From a checkpoint of a small transformer trained on Wikipedia.
Size: 10 layers, width 384, 3 heads of 128, 66.8M parameters.
Architecture: untied embeddings, normalized queries and keys, value embeddings.
Training: a variant of Muon for these matrices, 592M tokens, 9031 steps.
Each number is 500 + 25 x the weight over its row's rms, rounded and kept within 0 to 999. Layers, rows and columns count from 0. Numbers have three digits each. The size before them is the row's rms in percent of the matrix's.

# gate: layer 7 MLP gate, 1024x384, rms 0.099, rows 999-1023, columns 256-383
# up: layer 7 MLP up, 1024x384, rms 0.0939, rows 999-1023, columns 256-383
# down: layer 7 MLP down (transposed), 1024x384, rms 0.102, rows 999-1023, columns 256-383
gate999 101:528493508520484496520534482450491493488468473495515490491504497495493472531504495488521473471496473523517482519521534509558524521510501450499498480491491500472514512511513465506502509509503524492495470460466505451436516525453491489477501536498453490511489458513507533489507488514512486487474437428489462548479492477454512496467521482505511489450505494501504490485499537459506533525531
up999 104:466519472454511510471466474523495535534479502486549445574465433522520506469511504498502507508525523498481499508487510477500509506519508479478476488525527503482500460537484510513494507489487510490420540515550519510525499475529482503502498461473512492443536474509449475478483543503468506467462555496508550486515532521496489508516497509508497521535481495502484494481535482516509494513492
down999 102:486485529521490468467534499475458512515508491480528505495563482509500506536520506479467504463489507464555511529540489502509517531489495486520497519499534486496503540465455489532484467491502502484450489487531471521523506462515552464440550474468508477521524542465450505544483503492471497490498438466516514496478479541480511516532482459534494528481526535520506506502500487542468542475477
gate1000 087:463518503517484526495506533528469490466506526486529520489526475492494553476487534531481482544530510469497503522528554519525468529550507501499536543550478537468473500512501501516496512476502497459503519520485471508526483482517503490528501517476522484494549475483470479486483548506485508513505496552490468490544508515498576530480506532470450523513526492528523497502538475503516441524488
up1000 095:528493486561479488490492521483508445488502515482494555518502493505520519494496513466505491493529525459494548498555522506536517499542468515524507511568511531456504470490469532513515499505542482521478490537514496533538462492503551454470499495496502500537521492506475488526512544518504491498495521534513468471514511477536480527498512519497504489524475473487491515497519476525528499512490
down1000 098:477524493507511513472483474460483509518487512489516444506557528537487438514469527503469482463481508512466447490487474506482504501499446514488519458463495503486537526522502445536457533519480535495505497506497489503508532518476478505501543494507521522506497507504537488440483451469476478483523481497459541521492544509470476534510472495489495508521523542526483505511449534465495500441487
gate1001 089:531508530502469492486541527487498465482484480489484488493461495473530488476502522478538511516510499473501437466528499485452490494509517470513501504499495538454506498515485482517541505492524488507506527519501509454482514517507535493498510514487468483488504500494488485528499499485556467510475472465468486499508451489514508512508456510559480453502517521511499520496505497487506536504506
up1001 099:529480523478488505478492526486529480445471498475468480465490493475499484500501504461563512544479506479509471496531491503479510444490493484531521511492555514450508495510522496503527523510512449556511502517525495467463512534523550475521471508469513484519493476535475478518502497503559485506493468452482487488523470500516508506516465532520470464508526516514508517487499479504483543502495
down1001 097:526497498471494499506504490481478466483534501512505464500534497489430512487530530484477438574492484470495444524535510492491494469490485503524471517456457531481501513531498480463496477475524487517495504517451533471487479493486498450494503490507523495491525501505489499486465479531552445504467509474477481526508491482487501543452467519510539441465506511510527483499506503514535542476481
gate1002 094:492448513522463571472504473547521453493492503530532557453517514507505489532458552482511507496491510517529538492483500473502470493518466493477539470556487511488494521517521517499508480517476513475494487524498487461506485438492503482534533494510458520500509507496556508505493491496511487524564511530538474529536512505467477507480500476562550499483502509487493486484506494485491488501482
up1002 091:534546508564484519505495519490514531527486497475519514495518523476453507521524482516484501429506515528502473521528491486506525494522521503501507522495505485512524487482472483464508501514515494497507505503544484486518462522508476496515488476512492519523515552474458493454480479499523480511452447471527500536468489509505485510482482450457490510505491487461499590506490476485571463490511
down1002 101:479447537462509513495495499499520497544513491493484552489516485512533471512486487526492515488495520504470545517487523487508511515509483516525523469500476494448535465536571504525499500507507475470489488500477484515507507450475527490497488488515499456507474489521537498544492512538474483478513504463502446487539479491455462519527515495499519519522553527539512448455509529517514503438473
gate1003 103:483506533485504502466501459511490486518481498494470531496502518545495529460465493527516512537507466469478495538527498468522500542525456560456480485478502496501457488514514497501482453471509471532479513509501471522519531484498533444462507543531468505495479521488488512541457530557532491502545478492510480557509479524491531495521519504509481465522493560477541498482516479513489497502504
up1003 107:476480470516509517510483492522440486539526502498522492465505496503514530492459511538534505523533456498478538478496520506499498478485519483484482510512508494524508495503522500481486508465517450493489518511467492513466535527514503522464546478492482490467547486509458553542524465464511537523499518501473468574502508486510498503548526528465503490522511438500526504523444506533501505502531
down1003 104:508489483564478550505531477549496495497521509499514468490475533481524506531488538511512482486511499475482457516477490494533478494504486476452527514475506522576531542522493531488480521496470488514543528531456510469479523479502486471482500478528522480496514504517494514457521472496490514533488562482502504502504515497492495505523507515474505487519478471504523496488459516474472495532517
gate1004 101:541483486483486457505487513488506501553482517548506463471505500477480528527494499473493536483478484515498525502549518484463536476506538504535508535476473516483522518466510450520478495467522456475473509484503517456514503493540458507459519474505444539498475498545522520473492495479506493499492475490481541489493453525515490529479507463516542479501523459511503484506523492482507482474482
up1004 106:536516543503493511480534485549466490476478515499487473506527470495527503487518498502530516489539509522504516509476509518494543493540513523516500501501499530496535497514532500510524492523501527487481511486522491553443506590489528473527541518531504465491498501496474491524530513514515526464523529495495496549491516502487515485492507484506452487529485485434496519510488473493471483497481
down1004 104:512512502506518485485489497521474511519523511486506500528494480509511489503511526526490494472497467502512470495504523460498505503489532473485553495484500481469469488508491527530517476484571490478526495497478477525504467437527493517490476469498482518518503481541501539523522449494450504491515491467479488476481471513493524492487540501500493535517505493493524471539469524506521495499492
gate1005 107:494469491497514487472494511457509503539463480486512547495452483482535515477550512499482513489517461476464461536505568485523504524491487498530482524472503478533475523476528487461492502472465503516488493516504468496490518483503495511514467512528504501525467569475465476478477533525582519509538492505465521495522498497547498560482470470529490505507486501510478518533522469519470501513493
up1005 103:500518501506513497486525489548571509474449478474527451521522440457492462524475455476495514486482524504538495491523487488508505530515488504512518520539493529485508468481495525461544487529506508440523507510497503488514480538538497533482474478480504531488477550482524553513517488470488505491510492490518483560533513523467540481515503501509510506458528514499475495529484524491512529465507
down1005 102:479489527499512487509531451520525539469522533514484461465448501517480480490529534472497544527473498521543508482523485488503507489511483473517482505547490513537524468478486526505500469522523494482509484466482445492493509525509492492494469489492537483511513498523538489527508509495501476507514490514490492530526498481459520520486468526496540511520536481500523480472506544516490519519502
gate1006 132:500510524490495529488482470509500520499503475504549559488508526493502550517454504456493491482509493483521491459494510523488474544487518500514448518510506491505545520477454499504465551495489469495536512498505516492505456509508514480500508511492488496491502477438459484487516536495507491501516500490491486472511508473487548449516459514541504490474493516440532474487490482513456520561491
up1006 109:504481487503499508549524519520481503473507455482495474515476480528477533496491486509478524476494483504477509487504505493459526556519491493482519490489523494467534490481487473467472495500511482492516528484515471533513445479518471447534495500501508481502510503478476477514542533517493501527504548462519516511517519539490528557476515462521478473497504437474443514500512554478478511477453
down1006 107:484481476518487503524505476483448468508483520476487518535509493464444506519560484491533510503503498502508515464487464523503515500501483484488503527475484511463441496518507498520505499520467498500506456514501492512529505528497461524512493455482482483499478553454517538471541473521492474525488482512480516495496464541468491489483478505480507518505505514510483536544472520526516487469486
gate1007 104:482536506494458485485491508510519516497512501438460528499465523491510520485509499535517453492516484497492499556462564560527481520511503479478527514510491518532493479496488490529471489499474498493504513498540506503524488496492549476498484494456464503502569497510510518470467488498540522538483482471485485505518499471486519502548500459462525482484489487454531477518464471534482466463501
up1007 103:527491504500493503549424515484521482529450506482502483559481506485509473468501494428503511532498501465505508467482487506474494480514504498466527509487507535506467479510487530502452457490486523501500514532507507519488530494518492474468527501462548542490527522515461482519494525489498474547501475526494529532535491488538542500462486529476487512484448493499495468507494465525468465524521
down1007 106:462496525510531533477480506507495465552494463560492494455506509516530549488443503494543502521482494524562504502533485486461521486500478477456481507481530508481505463526489471540504511518496469500457514460510483498520526523459470518515513502494548499529522477536525501491526496492530504474535525526507515509509517455491473514441522483493528477504511555479507501518513524532479522513506
gate1008 100:513512556507475520485539540500486478474508512507482527501519475522527476513537533481541501473489515516480489495514514500539517490492446517504521534484481505528548508519483556505536477490472496537530519478528515467478518551512502482461498509513516506490522520486538477527491554513481530508511491533554481515450492531559467474476512537505534490509514453515523520480471497513487482494482
up1008 099:484537518538452493506468467491491512476564488486529520490468545480467474508538512499528500534500488472494504476532479488492518489512501480522507510495494478495471450472477489485502483514477470532518474451505500537487483504468483529461485476443450531514475493481465533493518475528464515507512493546555498483460491512488516518515551495492538488537477520490497481506515514533487527548494
down1008 103:504512525470495537512441482520495481527474541496501459520497495471526538534478483493488529480432492445501496503525458509469478478478485510480507512526476483511507518506523490510496534523479506544504503540496491466493506531515491521517494513464484516477477501547438468503504509535513522530493504471517537518488502502530468505506465555454492522509498496511500539491473500474506500499540
gate1009 085:495472492571521461458510492490527488451489519520479477520521467512520503458556481473537509459476479489488478509497506503506485569466501478485518523460503486508487533490467479511477504559523525519530528491544461506474477458474491520518431528521486496523494526481505462487476527525439527478519489539453442493489502501530497538459506480504530504474549518479516506494510504502512540502533
up1009 088:484484521574514493469482445488533532435475454511473539478548483493492510508507485496514442456509502533543466473482501542494474495494527496491500500535518514501474491475537456501488493498447521523512538485521442468485509513557511476526476522524499493525494502505532537479493481508503534509530465521504474435437506502522523516516527530458514462505497508475486467491501503482536537467492
down1009 079:478478494505464502491478470476491519478466522485490478478472491485463543526506432504466497514494541478538492525548501487514503500522494515513477532509476510557489492464463481501467496506507510500518458519491468536473500517494470470478503483493470489521471506483534548426540439475517504468545490497526537508497532490452492505489523512525549484525507465474475529476545509495475551480497
gate1010 104:485497496504471465489476465535515495474466488524499530502526476485457535513494487586472508480504478459543504483513526490511473480476477528520513492466503490508512508473493505509578479496479476537459508484483538481493509518452496499458520554541520507472553528476531508496526532505497499488510493497474504493557456490486438500455506492473532491510523526514486543488526540499466538523493
up1010 110:551509503478535474484465489522511456482477492499478543507542513531479488502537470496504497538538522484503517510470511525505536495529490496505482508489539502519524526510486476461555464462501498517488502495516478483561509510520498472537525492510471483518461478469524503503500508485513486513524475444523512501489514510485503514533493447495542485518513484487519492492527514505523527501506
down1010 106:439496471467542552471536485479494506511483523508492505528515494505475483509475511455529508482511490524484497520526507512470483477492517477476524450518516480515468481483510489512502476509504494489525511519478448505514503475486499502539487487527519538508481452484456542479502516469505494526498449476488493507538525502553466484472503497512518499496493544490492528516528490524447507474500
gate1011 099:468473508534493541490540489490533533477492536497466492517519526466500533519502500499510558506478518456469510522460502493485514540454482520510506484477522494500507520518453472508501510542504471471516496493499517476488530547474554537485549491471469518514512539499498510479474510510509506502517489534513484540507528468492493545520494501530522512403496469496499516509493542512487550515497
up1011 095:490544493491506503519515508472521487469490516468467510551542511505505525486530488468516552507502516514523510476481520513490497478492537501518511495468498488511499504470515488517509487492546511512461506526510496519494542510487545520508491501475523484479540501523434492483522471512510459546477535509501494538485514503486527519442484511513519513463520497503547512479458484514535503439482
down1011 100:506513492524483522494503491506541507503524479485469487483511495542501532526513507517463507474491497470497519453521479495481513532510528493517494485517523500493506467485483516522457496522513468530480529497491521447504521475517456457509490511512536485516500489504478520485547506471513460477506488504493513501481486525498502477521480514480501526502499469468482452495490472506460468511490
gate1012 100:481491506494511483491492500470497547505445490471514518479483501480515486482505529503494535440534511534487479503472459512515538519474474490510486508493488485458521474446499489490510462498461473522467524439447470495490498468473475468464513549528506471472483494489503504490525522545480487538481499495512503526492515492468490490467455525519539486536503490481512525497506490467536489571498
up1012 106:502579505476482567481511499500473490520532508502485452447516571516548543468479445484515552449564505495486492484512474515519489540483492448537489528493513482501506549467558492494474508528478489495507531440491457462479493486537485486448506518460540494528465508473510511481519509493464494515491466543512498519499520484473509502461526533488524516454509527459489474515489494464490502489492
down1012 105:505516464475500529514466500491502541505483507528463505512505540493522482458479504506512527467472487493522488499531500487530510491446531490496545485484525490512463540488535507529513480536518509513508494536516486474460540465525518530476479499463511469473531482451489521481520494509526491459462475521497488515457482540510523492495511472530478494480532486499522497526478498550514483528490
gate1013 095:483529496529513537474516533470484514522516478481496509499481498454484479483574484532478499539481504485526508550535514512511523553529492515467492515531477512459511502524520456484488518512490481547458471464485487445458486464479512491536541477486509553557466482514477474496568463478520499504467496467523496490479480475492535533497497457521491468502510533498519503539494492501457517478476
up1013 098:528492532515494507477507502511503506475502470498467497421486511479530486511510494530532509524518526488490484530539504542450527472501443501456499486501500449497519499494508467487483489498512477517520443471512517457525469491479525461503501479498535513515484519494540466505491491492501524466484468496532510480493477495530512505438518498514494485447536504491510500497522506568467512511473
down1013 097:524506513442533543494518486499466525558513496514474510508449413442464519540515502505488485488524510478546501532494503482460528556526486504497500538492518519503508520495508461484462470529498488490487499505519548511500539492521456495561478520491474522497486505502498477498514480509495533514481497494519511491567489522481504507508481519490476527486491540490506504546507480564468500536535
gate1014 106:504535527505470510485478492483530512522510466467459543489489490510500489446454477530447507508487511447509479504500460515515515515525490539495505494489456513502455469486463490486481520519513506479493540556538515509495489462430509473477495526516499482510497463503507478495455465479498501505479493508537491527525485523528498483485500479518504533504511524528497436473526483476491510565525
up1014 093:501523526472485527496502491497466489483526485531493520475488478477486506533482483496467515530522479497467526551483498497501489546464532487527520529525496527532518495532496461545493505482524497480457509510517491530510514494508514545513501489513517534494533495483465479472494497488548476492499484475555512472560484491494507511489482466500496519530478481459479505539528537507497536551469
down1014 113:475507516552538496507503495470524518549513468428491499538476525491534495495498486514488504487457514498484507485538449508503525502517501521499501518456486503494495468467476517482437513493486524520499509521525493519510492470469482478506519542536504477498480459573492507520478515515479515518492472511507511486508537522505538453511502547515493479480480521541520472489481456501514524510530
gate1015 090:518468520527468494499525538501462506481483520477483493455527499569485498512538504521516492538461477448511491463520470511559489508474483481477506483483461516510502518521496528524507498508547492473563446476475519484508465517514499475518538525532487472500519532496515506501522530497497574509490526530473521533476503547499503487497450480521492514463494475502578501518533492502496477538531
up1015 095:481512492470502488497496493530516482455516506527466488480517514510455466509469509512529535516512500471458473561520509485549482471505530501498519514516479479485469511525513495467515515494487504523477496508484479480506544472535553471462508471506468541494526480516480501478506470501491530479504506479513515499505582521509527493498519470494512492503529529494476525494493476478512553533532
down1015 096:474494525514470507529489497544508518537491524497553468496494531495521531467499523547506538470529513482499499506536500501531490470500516470503503500501523505483515483465487501474506484535473463484462487495453493508493504517485511520552511494482477466441498497474481525455516486521485495498475474465513521473501525480523518477498492524465488503542440493490537490493536453522547496492567
gate1016 092:494513505486531470518507484508547488451502489571521505475518479538541488497508498492515497545481520506493489515514482490446477503517498525508506522526433540502533513468485516476507490530517512438520472489468496519518476472465499503480518505498484506567536476494500480507498541477511499543513533502503498474505494493492488528503486490508496489521498520482470517494483501548520476555483
up1016 093:501497477454532526476525491492504498480535510509474522493504474472478489517509507503527525478512488506503504506461456479542527528429502509504507480517537467509419500498509514521482533507543482472485487513530494480482499500586500500484479567515515487484479488493523549511511490496499525500470443512542520539553506493555514482488501509516468477530511450495489542501532500464543486521480
down1016 100:513493497530531504535503498524487472475519544446477506507452470497487505480501515514462476523521511470528496538475492519504516495478499524509533475490521475489484504524476477531501506500515526492448515516487444475486530480535480506474551502499513466462465524520513483471529496501488517490508504515514478488504503475490511515533502536479498504480500462521516503560490523496488551488521
gate1017 110:451437508476476522466487507492510515437512518506497462507475468544512441535485538514491480493515452515456474444512505499521554494469499486527542525461524501474470509524503540550486535489490474481489523536498491527465439522525526486502540494498470485468490516512536499505479499530504484514491499505480477503481497548495471495447484468493535494519505473446477513500479527506450509505451
up1017 108:482531545478502490498446487524472529540478450482476479477521504517436532513476474488540512481483519546475534569523496496510499448483495516482489496517506515511470505545533517439500487482528544524478453468505466505511537500503472490484484516499536551510522498450476494479494486504515519478468479543561446489517505504505450513568569519467462484493483489513502528537524509495494495486493
down1017 107:517477501470445527528495525555506533466499492495470476474524475523452526539480478495532477467484505490503493515472494482483488476498526524500506499465480542483508515503483494496502507536504467440518441513450483502519512472522487493454500566509521543503568508502505509473504480484493462510527481572494470502455495506478498508551506441469555505472495505518532468503520512483506534465520
gate1018 104:522511500528541509471544570488523524484501515526465462514527493521508537489494493437498543465480499543516437511573500520506513465460490481491508521500526517482501499540525517481490461483494483499509483451516475504497495480491522509503466515528552538481509533487476491494502546515518526512495511539527491511473472484491492510478534487516491526508476547544521511515476507516539456489513
up1018 103:542493459474512493541513439502506455487460483492500467519505465502525508495512497459531493536501470510489561471511497512483496502510501548510557541477498529498482508493500481518535495493488454518520532502530471459505505493516514501522488476461490515499468477533558539479530481463500544491483517449491532541523497483492478514448516506494491509498506470504509526537541473484473476500460
down1018 106:501505497500510498510524492491504509529474503480568465497514486486549489522486480495486499496515513527478468483528510502466512576474497532473494507500476492484456504495492467536494506469456511457501520510514481480496451513531512472498535526473518505493538494523511481498515530484478503508540527508471503534493541481460527526497528499512509468484486510427467526520506553497511489530459
gate1019 111:476509507504490488503514508487510492494537509492492503499507530453459530501565523518480527505483484473506501524493501552497513519466529527493491517489482498451520522519510504541514482496519511493489476534481486487460466540515530516434500495442499512513481490496494533495468488497479453510476505483500506506537503480485470511538526498501551519480491526525517536517526500520488514515516
up1019 109:466515488500496503533558507491510497492518501477533495461519459483490498495526495489495501473483533450489510505465518565478505512483508516492506524509492490453501496481524509493470506519509513469478530506511490475471488513516503506478477479467517487509460488533495491481480540513518469525508488479491505493517470500530474527476523509506511520514468548503495505516518540490448511532464
down1019 111:487485484514450490518527484493510525482519503487453505456489493508441535486531545516451483511477488494507514542510527494475504461482457457448514488447476482506531491521511553538484535513521459506532521527483528493528565455498546495476481497500483532484518500487519491529510474523474505534508506543547488498456514498464515497484476507498530566514515485508513544521487501493473554525493
gate1020 107:477498530490488474433490509528509528480502539509510528451491483502550439458495500484517503504514512499472517507523558479484529514511473518531518524500533485509534516492519500549510514459524489514470492499512479487475505473503481500505495506494504518505496533486531460516470470487479500521526533473518448518507483489513480545485508490511517480561494472530516463491471516497478536493499
up1020 112:496467502487475452486500538554498531480506506499513542481501474487469456471475559526537493508462493501455528527461555504506509498499516515479527485498532503506526501473517541542502485466561494494516504497539493504508490528514467470506505495499525504505480502468530509488459490488541471505498524485525461535498424477508511504587504475525485470462515488533525492495442523513464495516470
down1020 106:502544511518479505529520526524501528505467501489482536501499565489458480503546495514541484516505482478473481512501489505524533524494493486503509518496520528501495501499493539503497487474498514513495462475508490488511512538536478490528513508534467472549490554470522486472480489492469534533444505512500454527487445487519519540522502487506465424455493496522509530537510503561516522550445
gate1021 104:480531502446471499484504494520503551480502489489496526504491484512500471498479494489540489488497458511505519477536505462488534529461487525500530534520519487478495453521499515490495523529460534478510507494497521490463513501482468460483514513488492555438457502514514515464474503497467490441544478487495484523518484521465536526535499483506476495478533522496511504518537504503526556523452
up1021 105:486524498502487448497477469484547505521499489549493490535511490536448489493454510546540495479523513495455508461485496479486508553523473461500524536492483500523464490510435479521479504463511474532508472505463484463520477490478531469493511514469504517488514487511521528477498490486494465506508522470484489531538495455479521529521475549518548519492499494521520470521536483505490522456510
down1021 095:442465504468492486504468473494500515511499517518493529537517491502457513499467467495554475506531490489502500500463473516479532492518485528493505534508494505467460503511493467548480527468489522517486479537506476490485485527498506509518485498519481451490497531416527529496517498496498514490501533493502493504493444544546506520496503507485518493517506522501536521509500484502506476470529
gate1022 108:475497526481539473537482510486514448490476470509491441488532512505474526529495448539527466538499490494541509505517502492530474555511511545532473509490483503476522464524529529512467501533491485502498491468455498490463522433483512514477466513501512503503532476499453520464461534490507487457483516495501471526523502489460515530493476501476525484519552506524473497499472484497520526529483
up1022 108:503484485518499528476518475485494519496550511504483531501460488500530506470527512500484487496458546493512542483495501501477504499454485501497531502525498518511481527519464515486485500459541499485476502515523521503501464532514479458495509491497499544564495517550539487519546475521499503518502535477489482499504489512525515424509479518548508510511475502497538559465505506556486508457506
down1022 106:499503482536455535538502478458497501498505520522436512522488474533501540438506502527476480507499473482497506448490475498455490474524450486500511520511470496497490526519536505518498514509532535456484513472492489493499497493512544477499543559510471466499501493473472506477506485479531525526484496532478506518550434487557457469474517485538501555542521464477496485537505520498497522465513
gate1023 108:487482485480454467551525475461519534471490494514432520515531464482507448496510480530488499538489487469511511460518534485537500510515502519549456537535522511501497519518480515449508502473519456485511484538486486447495489560473510506520493534557495535503525495502497520497522535469529516492499475478505503504475496503547525499454487493504493529491486505505483525488523481450490498514475
up1023 108:459516484475417468488524503483531521457473490517498529479511521493462522480470495520488498504479482516532459474468484512524510478509460498462518506513495468504488483509447522471537517502499517476520488545474473489471486538516515484498492439531536481479513526498521518464552500579521541518504493519492526500476506555535526481498512506533472544502508488501478537499527511480521478531515
down1023 101:495501505440478508476497470496488499496528506485521513513517535502496477475473469494468512490521520491522474472447504544531507486517516517474489516486462501496478516529453497493511466500518522518535470505496528492504465528489524494520452480515521484496557545489490486495516530524507491513492505524491532499498483510516488497484511533496517501514534462525515501453523449496511541548520